config = dict(
    num_hidden_layers=10,
    hidden_size=448,
    num_attention_heads=7,
    num_key_value_heads=7,
    head_dim=64,
    intermediate_size=1792,
    vocab_size=8192,
    hidden_act='polyrelu',
    norm='rmsnorm',
    norm_place='pre',
    norm_eps=1e-05,
    positions='rope',
    rope_theta=1020.0,
    rope_fraction=0.5,
    qk_norm=True,
    attn_scale=0.125,
    bias='none',
    tie_word_embeddings='early',
    parallel_block=False,
    extras=['some layers without attention', 'local attention windows', 'shifted keys', 'gated attention', 'hashed n-gram embeddings', 'weighted sums over earlier layers', 'capped logits'],
    init='uniform',
    init_std_qkv=0.0353,
    init_std_o=0.0,
    init_std_up=0.0353,
    init_std_down=0.0,
    optimizer='muon',
    learning_rate=0.00772,
    beta1=0.93,
    weight_decay=0.01,
    lr_head=0.00775,
    warmup_steps=23,
    schedule='wsd',
    decay_fraction=0.913,
    decay_shape='linear',
    final_lr_fraction=0.05,
    batch_tokens=65536,
    max_seq_len=384,
    doc_mask=True,
    train_tokens=645600000,
    max_steps=9852,
    dataset='wikipedia_en',
)
Each number is 128 + 32 x the weight over its row's rms, rounded and kept within 0 to 255. Layers, rows and columns count from 0. Numbers have three digits each. The size before them is the row's rms in percent of the matrix's.

# up: layer 6 MLP up, 1792x448, rms 0.0966, rows 546-658, columns 336-391
# down: layer 6 MLP down (transposed), 1792x448, rms 0.0482, rows 546-657, columns 336-391
up546 100:099096146167096061047140071096123119110108146152099132135123145192143187089167109131195158134139156144168146151075112073116148053077133061112150085180128117144143114137
down546 102:152119132099123129112149118118092138097175171110106053130073115185068118059117171154128139125155150085115115136087120142085136123144203116076112137099147124160083163139
up547 094:144102116175101103199149113133137130150128150101070106143132105128134125152092188099137161161166157122089144125189161167144092124122124124087137175102066101084171160156
down547 093:144095112103149133169094081123066167105140132124127154114155136097147150125096174080137122138147189096152019117166074130132128157062097147134123084105138123163120120124
up548 112:102064096154087151160143111100100182114121168110169081134191142166120135212222116159122146156079111152093088140148124188102156094087153114124088169092141120088113122145
down548 096:168182127124113104100177144138139114126105095131172147161142111091131167166145132200119140147122099141189100130131113140115120149126108183182131148039118125134147112141
up549 105:059085125097106097159179109108095104139096125155146166170145120115078098151170157163151137063138183079088085153089129150115117157114103161123112154181087148133074067147
down549 096:103144193150125089113090098119079136135112090109148128177100084077126070131099138098145198133126090070096102133105136124148141137134040124129173097117132120144164068113
up550 098:131151121126117141150119127163166133110157078081108122081102093150169065139095157153174127174109188106158131124126103151088110114109179150116151196130098135182122126155
down550 099:157140130144103159159146148201116079156149178148172088153116113086125116201129140162141147095111137172164127064092144114148130124134079122171144075107078132150133122163
up551 097:158180106155123083109145130099137191151133131147086134143076131090099183087165060138120066108142104148140132151152155072138156115125200167157130092138076164087191138100
down551 107:109170081123129121135139053165100129185122159135064178090173073144108139187064089127130098167185106070112123164086081079091109098154068113106114181085165124142122162146
up552 096:102146095093113110167132096111136136124155108095153132173162143120136126101132179134186095142121167197106163109139152147113158130107127087165092123162102133127105131096
down552 096:195169155101102106125141135113135167109073151130112128095140112158133146126138158097141096094115148126113094135037094106109153146131071150089125092112098111087128152141
up553 108:135032128143169160120079072098150106132112140074160083151132088161066175099120157096091168116155098172094127169154150120111110152083088175119097123154127144131179184110
down553 092:102144171108137074151144176117191142147182123148111169169137157084129143096100138147109179195110130146165081127155161146129150167081166096120139093098115069061097121157
up554 097:066211079132116121113104172147111090147106145122185102125171198129126142160149106154122182093155112143120160154177154163092086163144114121079150150109105076130178145140
down554 098:088151177129129142133161138141127135102142154112137194206150180097201106125084091053110095119174073135069180064104135101161059165142081135123160139100163111123165162068
up555 102:186135098117152099076114062058141162105176140104058118112157109101099142172109139122152115157210075145151100088128183115143152048126183110141106095141154102089159121138
down555 096:138164149088108104122096183103110090109145100250134106151099174125126129120215193136103120123101177132148132065097100091114187166084195128112086170112162170136106109105
up556 097:118124118165111131126107161121082163122152138150108160146138130123114146097125128157125088116144113105135181107133128128119129148101184133183115128087112156134142056115
down556 102:154161121167110098139185145107116088127118119100155126146186150164154189095083110124176132123151119122160121090120171189148147142130066150123167082095132118105107061134
up557 091:149095110122120169128135125104191150178087189077085142074052109097110107131160166125114168154126145156101135126179095116150173152155109156097130127089140095103146074121
down557 090:089130146134113150181157113151084158145104142161150112111135177134156177121104139129103094112132112101145114144122117145134154138145130111130124107180115123104135125145
up558 095:115142141133141153175133131151160127137175074095111121177094119090170161125149092091122111105112108096100159139096197140157132172142111145110122173091166157099128197140
down558 101:107180138086167105121095122117066062134101159170119124084099144060091116110103081135138168205092119076129143135143149119137104115065132193062102117162117158133124121113
up559 100:116112125159064119082083163175093142135098117092193129113142050138167125161081133140135163084150194143122188110106101107117086076151083104136118091148108164079144196111
down559 103:122106095102134165140060151148104112108123064172131160170091128183076125160119156102163062121160176127116128107127168165136096184146136129154149204155121125064163104139
up560 104:150172097113094164142141170170159129108133101125183159120143147174139156115180124138122124151163125061207097115188129114150155171085178147132121159119108149185143128088
down560 096:090197126137141141089108097192156115097120067124183124166152148066117174162095129139094152135150154174121122107107087102109122145085122125067115157127091148119081146122
up561 095:118071145132105150139125102211138044139100095153131139163204138089086095090115121137159102155141158087150097120125126143118130153129141147147095150078203123081179128151
down561 096:155139180110114111180184122132135121158138112140138131148129091135150147144181137077151124208168184114123120137177087124114113129149160192149148078140129139066171118116
up562 103:096176169162154188140107165157172143149151180107138168089124150084135185184156072126223095090096139146132142126121060159173171077157160154140113101140168100130103137112
down562 106:119143074143135109166126144102114107137113096164193147140121086162139168109133105108116132107136104111139153152106131105116140133181115163112088139148133129131124160183
up563 102:149134107115092197121132136156107181166136119168141051105101178159153127132086115080115121092125147112141176099140184130121165113096140139149181123123121087102174151123
down563 098:162127210066099102120134187118109129115155141097160129183098190140167177140128060125128146100136127112152085161171092094115111138172161116090076161131122163115137127137
up564 096:119157038112153135127117103100126127102112100129158191096167193168140109116117162114068133088166116137143184147134138157083079114086139169090141070124142134095167137131
down564 103:120150139126161147103135123138135102138096126122177143153132139176073114109119106085122087131147124127158132099114061113122158151166146069152150152137168099141090134153
up565 106:123113128154164103108112099130099113158109060131150170146123115111174085103128181152138097105157102163153145132146142145139057134135163135159135097122088099085130120077
down565 090:129128112115162126172173144099150169142116107095165155174095111072175121114085164102122169176154124116102106127112127168168158156168089103140148107194154104173153086105
up566 091:106142107145124138148102076100138181074102087160146072129141093148119177124146141152102164137115224165174182148103130084103150100140056074117111132095163115158166165171
down566 092:166114171130096083054109112122135114089153095137179086149142161171095126095097141085152155103115062092106109119116095118126095104134133151067120154130153138149077073103
up567 096:156117144107090082126166061123124130184166128114137103085123172146113087104147166090133173109073130131099079162168102145110110083143139134136126177133097181119130134118
down567 101:124136086120111118144134112107106155085112138099118177147085109142125154141100083105160147131108088141108109115087158061108114178114190130099105103157171150141173118113
up568 102:154135190162165108124096076144128161152088153093090129132176241135164151174122174142128121128144160098130128096145192202134146181135065116107154117106169127087141101032
down568 103:193128116121128093152128085121074105155104130130169123083094155166157150199114108094125156091144118143176089106123105155149214116159064134161123118087166180048159109148
up569 094:122072070109110062099133069122087105143124130132128122158126138143141087166110137147157085098077093106125150112143175141120165106242122155180174165098132116144175095078
down569 098:160154123060218143135139088099146115155103122145133134112121088144105149140098125167028173101127097108151152064134117113123161157153126152145170117071098122128167139081
up570 095:185142108144166180107118129122135154116118097068083090085121165130169140152124107144104103157135084107155093133039080130157058198173105124142116190144079174171087157150
down570 112:176080159110132119137089147118099065078103130121165162217101140123181139165144174141131095067092122159136150099164037127131097136151121066136121157188147112132123164119
up571 102:110125149100154157106159157173130075138117137161131135116128120115115090123126164190190125091093167109186191083151106150091142172116099135131108123112131101134138097160
down571 101:098141095194137151179103141140177115063120061115127100144093055116143172113146104125112169069117110172116148144079133150114120142150100080132164117185172106064120109126
up572 092:124143074147144102134113147184129148083167121117147128164147108167070103105134127104137159111126068149093184124048169112122088144126132095170111147124110151142117144098
down572 096:151151101053147115142182118123206112212093127172102126095113088122107144147163129123165134046126149072059170188116145169113093049077112104104165178140094166095124142122
up573 098:147093099121082127114108069123133167101123108095162162145178071099152131178109194117141133121086140125130046147115122141119151114098126180121056138105140106126112118138
down573 101:136119157157154152110199143100153099103171127109166092081134180106113103115116108125144169176185133089135121139092160154128148161100146131086143158115146098122138057094
up574 105:120148163133108095176172132118153150143130191138130120185039076110142095078146113045174148103145164089072154150061094108110154108161158119161165107190145123145153112099
down574 093:141111154089157086100191158158082161140150133140089105202146152129094157124120133139131078118157114140149139106142150087104121113076131150129115165149111096049097164109
up575 094:156072125161112160126153162146181169163128170134117099102132160147148134143122116113102151170137199138134152177146141138144111097162145106133159138153116080075143096125
down575 094:173147091175150141114082115116107174103158148066148099072191151059217149131097116158099127114122201133119083152108131163126140132110158098148168220133137139135192051148
up576 103:169117111181134103154104055091121190126124137142084122142087126092147124191152120166157087100101136147135119147072117094088096132185104158099180088096134102080191108161
down576 099:086157105097162134150146107065121143099159146142113061145129135143127125151161080114139122139168120119136129086095103145136129125176119087177164113169065160120164136101
up577 094:134119107145112117115159136179116110142110134098190179123166143084134155134128136072121133155088105136188108101123086135127098153153137147159135206093094123143125150151
down577 102:131161155113127105104142144059144130100136124130130157199127125142076128114133119128125074108173118142140149072076123136177161101119099137154120123171113141101142092167
up578 099:033108134133084140156115122118163132125148173133121157158139111121140191151110136082164171153121095105210090198161195171152135116151139127123114133130244157131152125187
down578 100:179127133137141168157154166179127112123127123141116086133111106136124105133110107096158152104128096136097097087093155110091110126142159152110130138115085196148156100077
up579 103:141183146086094150106109130166187098060092139147096113118141110136141093100146143155132087134200064140143104146114141135144134124147063101176171127141137140138172104140
down579 100:063102126141166119111085063064103131182121191173106109124176105101135158087103149129101128146125109095046100154177137137108156100151159056145177149124113149066133095108
up580 099:074132172092095120131138097174179111110122144125153104154166158084159080139125114123100126087162180156118101110144124148143139178115103098111158122100156171100111141095
down580 103:159098107068159106174184156191094171076128102105107119158149160104142143168122131120142058168109208071195099094119162143148095124093165125153149090112151172182064152151
up581 097:154113114142046131090142080122182134143136127118165098114158092120183164121161095160082105107200121198175149155133169148071096148127097120113129138138183068146122111142
down581 100:142107125140140130165180073150155129145125097099132143144137114082119095166134098070111135110084152128123088133089118170135131183092060125124143118106106095087156107066
up582 092:141129137099112067130177139087135116124149110113132147140121064158135116112106176119102199084153076147153111195105135093155142167141086124120113109102194066162165156126
down582 094:126120158097112155073146154124132176150096136137122086082156153110152146146111158125147160062139182073113147051180138099133156136115123145080129139172167174133103113149
up583 099:132157132149093098102133075101160096159139099115134143178139153142146142155121148157150135136145092098134082143096067134137159124139090155129104152125096149171093144086
down583 113:140070178167142113173135054099117131095112129136080144130135175121088106111129148187132100165055066135145195154110153111176162144084150121137126151157125155171112157124
up584 100:170079125135129120139160223086124088188109139132096138096103117157169161109168087165108132129103134146070110159115101140101091164113125182071153171113080157105152124128
down584 099:149123158118109146160145143121098149104138112128175110110126105102101090150174196143119132118145150193095117143179106146133109108105094126125063126140191133093150174059
up585 102:105153100150055117174084134132141090168164137174140092150143150125129118008138169165124160102155123115113164114080141091085139171060103129135112133101120113121159183127
down585 096:100093177226126173106142116087122126067112132133091167130109103129076182111137170127195081142152130107161130099129083085088093199169170102152175166138129140118155115174
up586 106:138147126124101148106090151154147125129103151091129063080122186163149172191154070188037122110118108172150113187095187146139131099150120161083134149129175123148133119106
down586 098:127137142159146110124176114114106164162132029081190096185221172146098123068145156159142159150098173073183144144091155140166148178142109075151164111129124126158160106120
up587 100:116116190120136085199120118118101156104185193124130122174104095090088120063176113122090111148132152094117078135079152128112136130153108119121080161170167141058102147154
down587 102:116196070126107153114086132123099196160094154119073141100133135115084126165102140031086188043113101180091127122106108104110171122121163113140199131140134119120148164123
up588 098:098105177062113123111146149177121117103098141175155135124095099153114108144145095202153106136105136098175078120127079164109158135105133109064102117134097122155140106129
down588 107:184158178168091132144099157127049132109118157178177115159068183121107130143143148129121135120141060076090123120080154140111095137183163108103102165165166070055085135132
up589 103:135150124152088140140199166101110134110129103202140129093132123165140114071143100157121106130195127127076062142088098129155136135089141106145065070146091102123157113154
down589 105:080129139149129168165158119125135092077144132075132124106135214116189114101144165117110076054151112161155112145089107162125181144073104067138147104068201135117093130180
up590 098:104181169108179124115121178148131104176151104165075141050131082141091082085163104144148093138090155140162153110127129168152088117137175137095161122140082167146155111149
down590 103:132125129163179136092145112134104084099121092109116142138149117162118096118164113156134143133169083142113114139132142159033068206160123097133121060116125144122127165144
up591 100:083162091085113145125122127191108155104170148152101126123062178058140141150140160134081134112127136102107146171165216132091167172166153127106151161118127138073132161061
down591 098:114159133156076149057141098102122139193217111132166138137152112085136112160166155138215143179166119135137119130089081124115086140142095175157111137137131085172070116165
up592 103:054113158146110142146099092126109121112098088119125133157114179124130113150159089164170085095124138178124186075149109104093097094137213118087157126093158148100146154124
down592 095:141230103104115116151169087078186058199117173113179107122136145070164122121113133113159130110150144166110153199125139142097132145166133181111136143134214152139137122122
up593 097:132135134169227094086115172100139140132101141138076151159156134142132117115141079152156115124108122082127119111169104178119064178136144129149145132109146117102069090110
down593 105:086174145099088118093136097113123112104171181149166085138176101204094136148089150147100107158160111186181100110138135127134139105169091167093126085125086160162205142127
up594 099:119147157102114180160150203130195113156172147139108088040198115176200100095177133142115144131140146128128144152134137116116161138145103108162144134101082140099079084092
down594 094:143099109136128142157132119134188196181145132104115124127161091142156149097116167152141156102167117169110144107134169090137102118129069180077131161150139113129102138068
up595 103:143086198143172075084159094101147135130148177123054145125111092121134159134133132148104110135129134109140116137087103119149172119157144145104117098130106137097132154084
down595 111:120150168119116100185187137150119129141148197119121106134194141112070167154139123161096145172179191097134156105123072092093165147150125123148145094124171132107135144106
up596 093:168092125085190102113103160083181083127090113098148169127142143138112127152151102195089083124138177058089129172122119113164118102142104130161105141132141121190122124179
down596 101:153162148083181153059143121148136066177149116136149151107175122180084106157150116117161087094143110167101148110084086100160054092105131148135110101107074153112112128107
up597 101:139047167167154162120110137117125176121093093105100133185065147121094101068116097128120153072091179088155128089143089112087097111075147117172127137146119091155132124111
down597 092:141145151122187155112146134206150107108163102099088126108127136080162129126124108142137130152137116126150087173110125112134194130171172118139087082158124120107085148130
up598 102:122104116111114177061058059148119125139148098145161161094170121157087118156153141133159113119118136162121168140123064150175141176135134155130061169115116122155148149232
down598 098:119167138128148135080140140054084113147124127186115095128133143149089116144134126135136085135100107100067153076091144081100133118096166107138138208159183107120121081124
up599 099:139101131162172123132125142138158131167130209104077098110077162173122144103103102177133168145098158168105115158118139132082134149193092174145105119136160102123123042133
down599 102:199167136180098158100147140171113196139130145125132111218190098159200071069156110103113184116116093083120119143119082070198178143143096107187177118142189154118163092185
up600 095:135213074108127124131125086173048123160116110178100107131078162096119107114161097121106118102088156174116185144149127121076077133054119143137123081102107138126088112123
down600 103:102147136118114152076119154094123186151091166101132149156129106091098128151110127124132168127115133174101126099131101150110132180189069106151097113173124150099131163145
up601 105:116176103131156102106186087119096109100130131146103139169080085156159105145055205139091114131138094142143129134146108103169148088200149184138144129184087137169070116133
down601 098:110103142109134138125096123218177114159150124082172110168168108077135186122112135141154142096086142139073136154071123121149087122114134115147080107094140119085093110141
up602 092:187136123097095112114157137141125113188142107182103135125093099128137108105116147098145175144138157105164065188136206147093146118188138076108113154175122095150137092126
down602 093:105136157113072115109105167060136136118100113118093128104099155202161155164089159105146121077140098166164147113180120126128048097087162152126089172167167157131129173095
up603 093:134149107097039072127120098199151147073131067103149119141103127180159122111123097165098149113106175126105081121119165118134105106136088147122171174101125106153155090170
down603 096:150152129153176083112111114121076152162132179113102101149186131106093180128184116126149123084082059134166074144093108061122109139130182084122143169187057159142091168108
up604 099:151157154173118111074178099144096169145116132151153101137180115079162093168116170145122104155115119115097115187123181168092155131130095109130140177146112122155136198087
down604 097:155183027147136104150141102153123081139098117091077123165121071166135120133125108117143111119088160143133111189151150142165134112156038130146104131175198112095123146124
up605 099:114115145155153103078117168068069104130152086142131118189165084141087116119143162147087075108127163078208160104145104103132141132131132136154255146125111132119136129115
down605 098:131138056159128122131140099061113063153137089088094080143123100119188175111148146088154139107155115118109123084166077138135088137143080106083066096140147077102115126130
up606 096:157103092092203111150082132163092153100139146170087139131094131185112131160126098109182106092169102166133156130140114057145078162147147191084093184084137162092142115139
down606 099:094173066122148120128151076102139084134070087087148143136143079153110131163174093168165061143159143154122133049106145138132164089087145161130165152158094127135097100111
up607 109:148124170149137061104165125135155151091088150140056156131131114190132118154119129125123126135187155102058196131148116106106141141068129107142097133130116113157128163105
down607 091:113168147174129076117144085121084093095144058112131093155192112063140150182104152157147150099124132068116170171106110099070168149174140139124147147176129153154139103100
up608 093:160192177100184110090134111141085118085113162147152167134137139104140169157121129082148089132100208110130109132168126140155114133173189146106154172096135102144138113080
down608 098:136084105148110133144137053079164139122146129164101118115136172143083109174123166124087160118158153147067112114111162085115132091160106242140137151158153154159096112165
up609 102:084046126087139129117111084107105102096139166117086128110134159128112073126074109111120093145104178129079133118138157075094116148135172152170058156150082073086168130083
down609 097:135148136098145088164149158131159132155132134162188100146158136131150066123143166194111136167227098110081131159143137139149151189162192140164142130125183113110167082144
up610 100:129107101098066098074122093106131145171042116101091120127114155125147167123109133112099168066147125130102107148117148136132145106143099066126127156110121180110173168138
down610 105:095121117084115119118143134168148157152114105121083128142120036184090087163137090141145139109129133192141147090221171150114162134162128190116110121121100155177140120104
up611 098:152132087170120182125152123135108147193191125132112154108094092148160092134076119197084084131127107173135171172143175161085157101170166106161132100126185166127149124131
down611 100:093152170128148188127139161204147105110068218078173131138101088153133073155123122141142116154125111133113180197103097137161078133125156097090151145147114116103107152143
up612 104:159076107106107195115130151144193075169106109168155140178136116158116135101162074122137120156139159120126126073141104102104141125123125143137126148096170071043148108104
down612 096:100148123142142125125131164082115080119141091135130149177150135175163097166098175125122067139149165080141124077140114158170164179103102175131123071130203153130144107174
up613 103:125109126162138097192132154177154079061167119073147112168105175123118166139099167090121099097113171152100147059098159148183095155144138127094086153113138140091122126120
down613 099:128153132099133162108168087169127095078151145116125105135154135123090126153096104117140120107146179138109175089111156161121084115107175161178105125167129154136125141114
up614 100:168111148121188104167079125142124157171118068105075075137163109136146109123154081112128026138167126149162130090124176102135096093171126060173090152081111126104120109147
down614 099:136142148153131125164148158143137168106172135199083143122119088095145139180115125153094129065077098148122112135160105081135116167227138140137125138121094095085137107196
up615 097:109067154100196148167156123151086164141166111102158126162112100108180116147121176145085133073070082176068060077138168143189112155116177132138142129124116116090144145123
down615 103:089106137145094150176156112044079143168073102145148093071122068105129132137052190090145136118148130151121104134146096105136095120180082117183137078157158098180121133182
up616 097:117146106132145089196111069121113123141126091090125148101102130117144147155123080135099146128099140125133133096167153140133150082120178128086129173125087144107093117104
down616 107:123083117075166157165181120157137122111157106168156103110077137154145103130101093070161211135145076086135142113094094115171154121163135144127104136114120134105102175081
up617 102:146137187119143128136127155160143122143124085143190148091129093102082175163145180134095126153113102111132194210145107071100064135148112127136161104131081123091130059140
down617 103:104162182143149102179120171130143125114163143127123094145160104096149105178162139135183124136116120120102102206068083070104119155154187094169151131144149157127127059118
up618 099:149151143151175186131093138098169100141141080105157094101053125128132085130145167125135110112148119092119142137104135148104167140165095171121091115141106086153141064201
down618 093:134114130069167147199156149086083122081173125147143131116113089153155145203189085090142157139106120132192111071118130128070136133096093145153116167092154128145136147125
up619 102:135137065096131135117151119170156152139154117102099068096158091140102131156117190135153139102110129132124104105118128164097124192117170176113103139105119101093097133132
down619 097:161110126096112123124171175161122154151123156101110098123191155129120184105121143137122106180133109081124138120148152126139142140132168141151155103170140197109164113113
up620 093:131151181102076147119058132162109160115178121130170124131121043173104147078099134139128138134146130144133175184118134110195186118148170129122157096126087138128097099102
down620 095:150125109074125150106129109117209164119170130118114096141137190090087131139152130117152112101124111145122114156051157150112126127160145110137115145117113136117111092086
up621 104:179070154178137166120129138157159136160135101170166091121140087098155108117184133117085067105134108104112156139099118096147144076061230097133170132203132147124127125118
down621 096:131100155130083143098116093112101143163124115170132086177140065059117118180106165130091110186111110130180104127126102147092123166110124121179094143081076112167151086123
up622 096:141129132129150194109102094105131136112127153152133136150174094161117152103138188109164048146130138045126124158134122113102137146112130150104066107131171121197158152108
down622 110:129121109154098144125095182149131144136146134173128162162126134116118132093157178155119127141139153143115193169077196213133123148166126168128165117198098086160093116147
up623 100:149088099103117116135101127156149105117098147129134130088158096148077122133094131076150176122083141133100084095144185058129104148124137127075153110135137116123146107170
down623 093:167094058164119125124121148145111120140107175104168074125193065123108070118139119164128114147104130175119150139126113143112115129168147160099104134116111145159145124133
up624 098:118200125122116142116137139122173118127099165185135140191105161097078121116131099109068167160145143076204091076139084109089153125144126102134097098105137192114119155078
down624 109:122212101186139121089113191146087086114114074205073082144131100085129129122105100181129102187120098139104092058160108122112114165119121087167108098115118182127116113117
up625 100:133073087136164159039160163120145142120126148131103160147110128095073096121156088132147125145081087117150084106104178121146155155124109154120147146102076080139146096128
down625 098:104167140185113130127153166113113118094183111132112126124083191082143162151146050125147127152135009140105181068123180104161201137164126148133152179122079170163165105125
up626 098:133120105125062106134129140166143123139139128192189100087137121218114176107161170102165052129135086078080172161138059174114100100153103115145089129084139111126164158102
down626 105:110138128114132110130144107096183091130132168133151127125118081168072133050119141158089114181123113159149108178065132127155155145172113142127094120182094109113091124095
up627 101:102062130133107176114160082168140160097163125182071121135119091118117142124095125193161155172105095149112160124115150141133132116132138119116114114130149199113119104110
down627 099:132119163106119145167127135101107098153163090132164094156170080159108086153102092034207118063072134129143123127115117175120155166155153137167165153165161110081125140146
up628 100:090183165076135109167136124127106104187089150130108066171110158090155065136098154181163111107137087096179103166185131161052132157114142110153121124126124056125113094100
down628 097:141191139097141157112088158140191127142153056137136104096144098161148143117094114125129126149142208178102128110086083136093156140109154090165114077167193090115104083128
up629 104:105095114139101104110113142084129117032134129131101117091108114205168132138189132136180118158083158160165115128150142130102178092138143099138100156170173105138141154097
down629 109:155146137128142122107126093132143149187153135147137177053173161093131133153163147079152149114109140133123119147137125113139140084137135110118189115170139164133154159156
up630 094:148121144116198167108140111173166137092117154139118113141190115147104089201131130158128165167124174122093162101113105157109071180110091142150139162129121130118121149096
down630 094:118142148106096132124157187078110094166139140096129145074116154163129163108102160105151155182102172158157091132114125125118127065120142168122107130075154104175101172119
up631 097:153158137092116158115139155075130139168180153129110182123119156136136093110125110127162134102133103156117108103095115094137147101096144165108163156144103147120130125144
down631 100:163166108161156102151134121152131104103132134130130091177083134149181114108104136140140104124112160124095134123118067137086097151139106106183215129071128153126125124133
up632 103:149096096148121144086155078145139130117166181069132131114194088062202131137127133120109161152174116168109123137118138111119168104130232072163124140150077144113168152134
down632 098:103134133112125129078129117120097166094119098156135102174093176154133156107098122116112126127116172102125127097150153174117121171128057118075083210105110157179093134053
up633 098:145147109102100124135058111118108066150134136141135145159093054137117095174115147151127132106103141098108186138160113111150093123118085127162076180153154138081112145157
down633 099:150075128110158146107140080174104132157116168154073146108135090175148134098118092153208114110174094165126103132156122144106126175102150173114113100114154164090148095151
up634 103:126103155158174102084138173154143083150133097101131179109097158114167163090086165171097206167142135174149096102155121143101150133134071089145160119134120131092097161148
down634 094:153178111118125145151101101110200166124084097185114124153119139075139137133123106087160135096123169120140099141122172122089116146167155137130172117116127098114117130161
up635 100:143119112128160134122122111095140111086112159188121137086155127146137085080124160145140110155091141092166101114140090080211189118174185113152070118145104081083134157123
down635 101:139135119169106170157113099066177120145102160162187129129121147109115022149087177072145121093125178152172104140122127111160113079080234191138145144160127120132096083096
up636 106:123110106124116090119167118097118185160124205081111182117122147174124156108166078134154133088122118130120037112076100082139100181177138173142115163120109136168121120094
down636 101:150110178149139155097145102063146116095074090120160128132191146111158139124124134169145108145115111126062113145138111164122135128086147170164066128134121140144130063131
up637 099:169115074202194153131083128136121130163116154119142124117139127157129157114152110124153100085124086082111115121158132119142123104145201144128174189144146116098144033175
down637 099:145120118117067133128133115170135103103092134114172101093055148180116190107139083143080171170123098119149101145078139074083157082161153084211132109081176131135141178095
up638 098:151121124134179177120132092150102138112168079135136152104103123128088135106117149088149142145127177150149133178150137072153122166161194103126090037113092173075129091098
down638 100:105121155133075157080087077077091143109148155130125132151126127142176130115135083153155081058182170128205112168093118121088113090147137179072089080119124141142085092141
up639 102:133122118102127138122150138178159132115110134184177080116118102167105108178123105154166148123145168113104108107138107126174127132130185134132150102087114112189174116143
down639 098:160125134165048145072087115164142101125105179128132126169131139177090116130113103122066135111142108092120114128145074131109140183154143136132170171165200149063059119113
up640 100:082096139142084136158188064144251137192159140112116130150114118125131141132180125127172118153133075147123152112164105145135144156108142087089099155115141117141109180155
down640 099:136131124097062174090124137155097093120125118129171138158147113101118101093105167142139179140126154143109095137125155139136124160100113158159123156125189179153081092101
up641 107:151088166136113088157165146104119136166132218139114114098143131125077158081147163110095171108175124121183067155090090162109113155176164133082086117115096095059130141148
down641 106:177144048189168120113161173108129132146112186144110125164193111175126093125153079104156172127126108134156133130115110146099182195141101156167109145103177127090143167132
up642 093:107132158160096115067125159084125113094135132207057159140173142106108129112077107080153140169147084097131145203142126121139151141153193134129096130142191134150118142163
down642 102:084117159053070131088137149147135098122085119149138121124089174151109132115118120133072095136197168131085165151118123170123134123143144093115117094093130166120163168088
up643 099:109142145167141104106142132170158145120121115139176103148122182107121113196128074120153115169170113136153077104105129177166161150135071119142108118119132138156147157156
down643 096:191164086102130154115193083106115133115115096114064145135127152114163124146164144209201184099144143082141119126132113094155088108137115096164163095133109167105105076153
up644 107:087122108166109201174114158079166124156124114113126116109151129111105075145121102130099153129116151178164123111100146127143041147116169142129109087144104136157146084160
down644 106:125157119138101116118147124070151157126090160135101148154138087113115134146110115133096103149155140137156102148186128170116082095154066123094129074150162082099142146138
up645 100:124138138167114107133180139086136140062154117177119128096147104108101119156182134057099125124121090140164151092142156165130137080152144070087159120157066108158170170081
down645 096:158173147108216086142160139148115171111118143164187144172159121113164105129122030095112114137132127169159105106087143140124136150136092097144141088143152156110112090063
up646 096:128169096159090078158130131161097129130158149119069117112151095125087135079069103112100129112070132153202095111119103084181181136089134123113156136148082092169162141155
down646 095:140111142180094138167107099132161050152170083138150117194087178145093109133065141152180150115099147140128159125078083145139104111152175082104145061116125135148133109078
up647 098:112158119058108102118211083082096162104138110138148130088090128125092147129086150141123201090073185083176083150147189137161090118061228163122120097134054131175161163136
down647 107:109148153162136118190146150105117187076199133131157127139168158136157106130145131157098112071103101128127148179128092093120125105123124099137102142143122139110146078078
up648 102:091109096197122143097144133121117073114085145095102109120159123070150111126167209143154107102149165098184123183128135151129196190123124155123126148138135092138121131127
down648 092:150118085130147127127132146142110109124111086163146150169094118165163110114116150150075159144132146138135086089095140173148162164082120130122145092138111070186082136124
up649 099:118184147138130128069106107112122086171101183140054156159088140131076142091104085124151119174150093156145133150115116136125099099119111104117154099111110111124116040149
down649 110:124065117074112126134105117132122140146084137133118134096178184118148188100147094142173118149164108203098103105156174178113130113161100160143074073096145186117182194125
up650 097:158156162173074109103115065140168156130081114145170126125166093147147124158097160121134120077122168091114159173135108158067077130179064169126161169111113129137134130107
down650 101:159136181109114172136122163201099160179150160113100115089104149129058117133115113115180150127099151172140167100029182129127138137167187084209162070149196163116148104059
up651 106:119149148089125149189107148137114114137176168117128119143164163093108094133147131190098093151157172138110068102142112103132127086112190094184170126135123183075123170062
down651 101:095157140074086145143108206089170111130150120152078111050122111124129154112177126150076139126081127071132107128131120093114211145125110110143189096124205083143135118076
up652 104:147147221091142121156095150111143118138148128119153150115123128052061154152107098113114124168141125120125101137132158078187094122111105106147110133127091120130107121071
down652 098:102156077163097102142075085169136139130115143132168078142133150135095107100080154121089215177098177158089110165134184029097129103141134168115122125157156118054165146129
up653 096:119113131089161102170141107128159112120140130166097138187099113107141109114132128176122155149109102141147133093136158154108088150173162060091157186157132149142151141152
down653 099:127126127082145111079082049116132150121129082154100097160094103106117159149128114075104180074127164108162080145103121137147122132062162165115077132123098125095148123128
up654 095:129112125152198081221117114150068118106111161047169116086112145104152136138174145152088128127109129129139123129105123090166135128168162141066083154141129103057173168133
down654 093:136112156183099214151085131082116076125142114108135155099169203081186071059174118130100128102125134141151080153181097123195094137153084197113149115088166132104074112159
up655 100:163143137093126080123187127126108147046101170168132135159096081147135133165168162130149113086085147093150094181140146101115127135192068095094106127114131132096096069074
down655 099:109132124081167113203062152126086145068122082138154066089131172098157100114125131174121180140161074127171073052145114072134139083144079100157077122125127081178154087119
up656 100:131088121124090175083139107114160144144123137126092117132120165073083173114111121097121136102111101079175155128130092180117097107103109167102150149148132174143151164168
down656 107:123133089146073107082137107154099141175157144127138101100088096137081138129099091121110141131038129191152115183138138082120118128173097163182118117161136117108077059115
up657 094:123097107125112086165168084144058100104088208051135165127155099111110162080149130121149183111077200137096050136173093127107144160179118091160139124142204121060140141040
down657 097:082091110125148083087107180114127134115108118094096117104179153126118218140092081089170156114109130109112151134080193140131101114094074096149091179141125115111075154129
up658 107:150159112194190117192152139084163134066144133139071158118117100143088075127108043084124151155162107105121131125123155074044097074155144190115128143194135103138146087114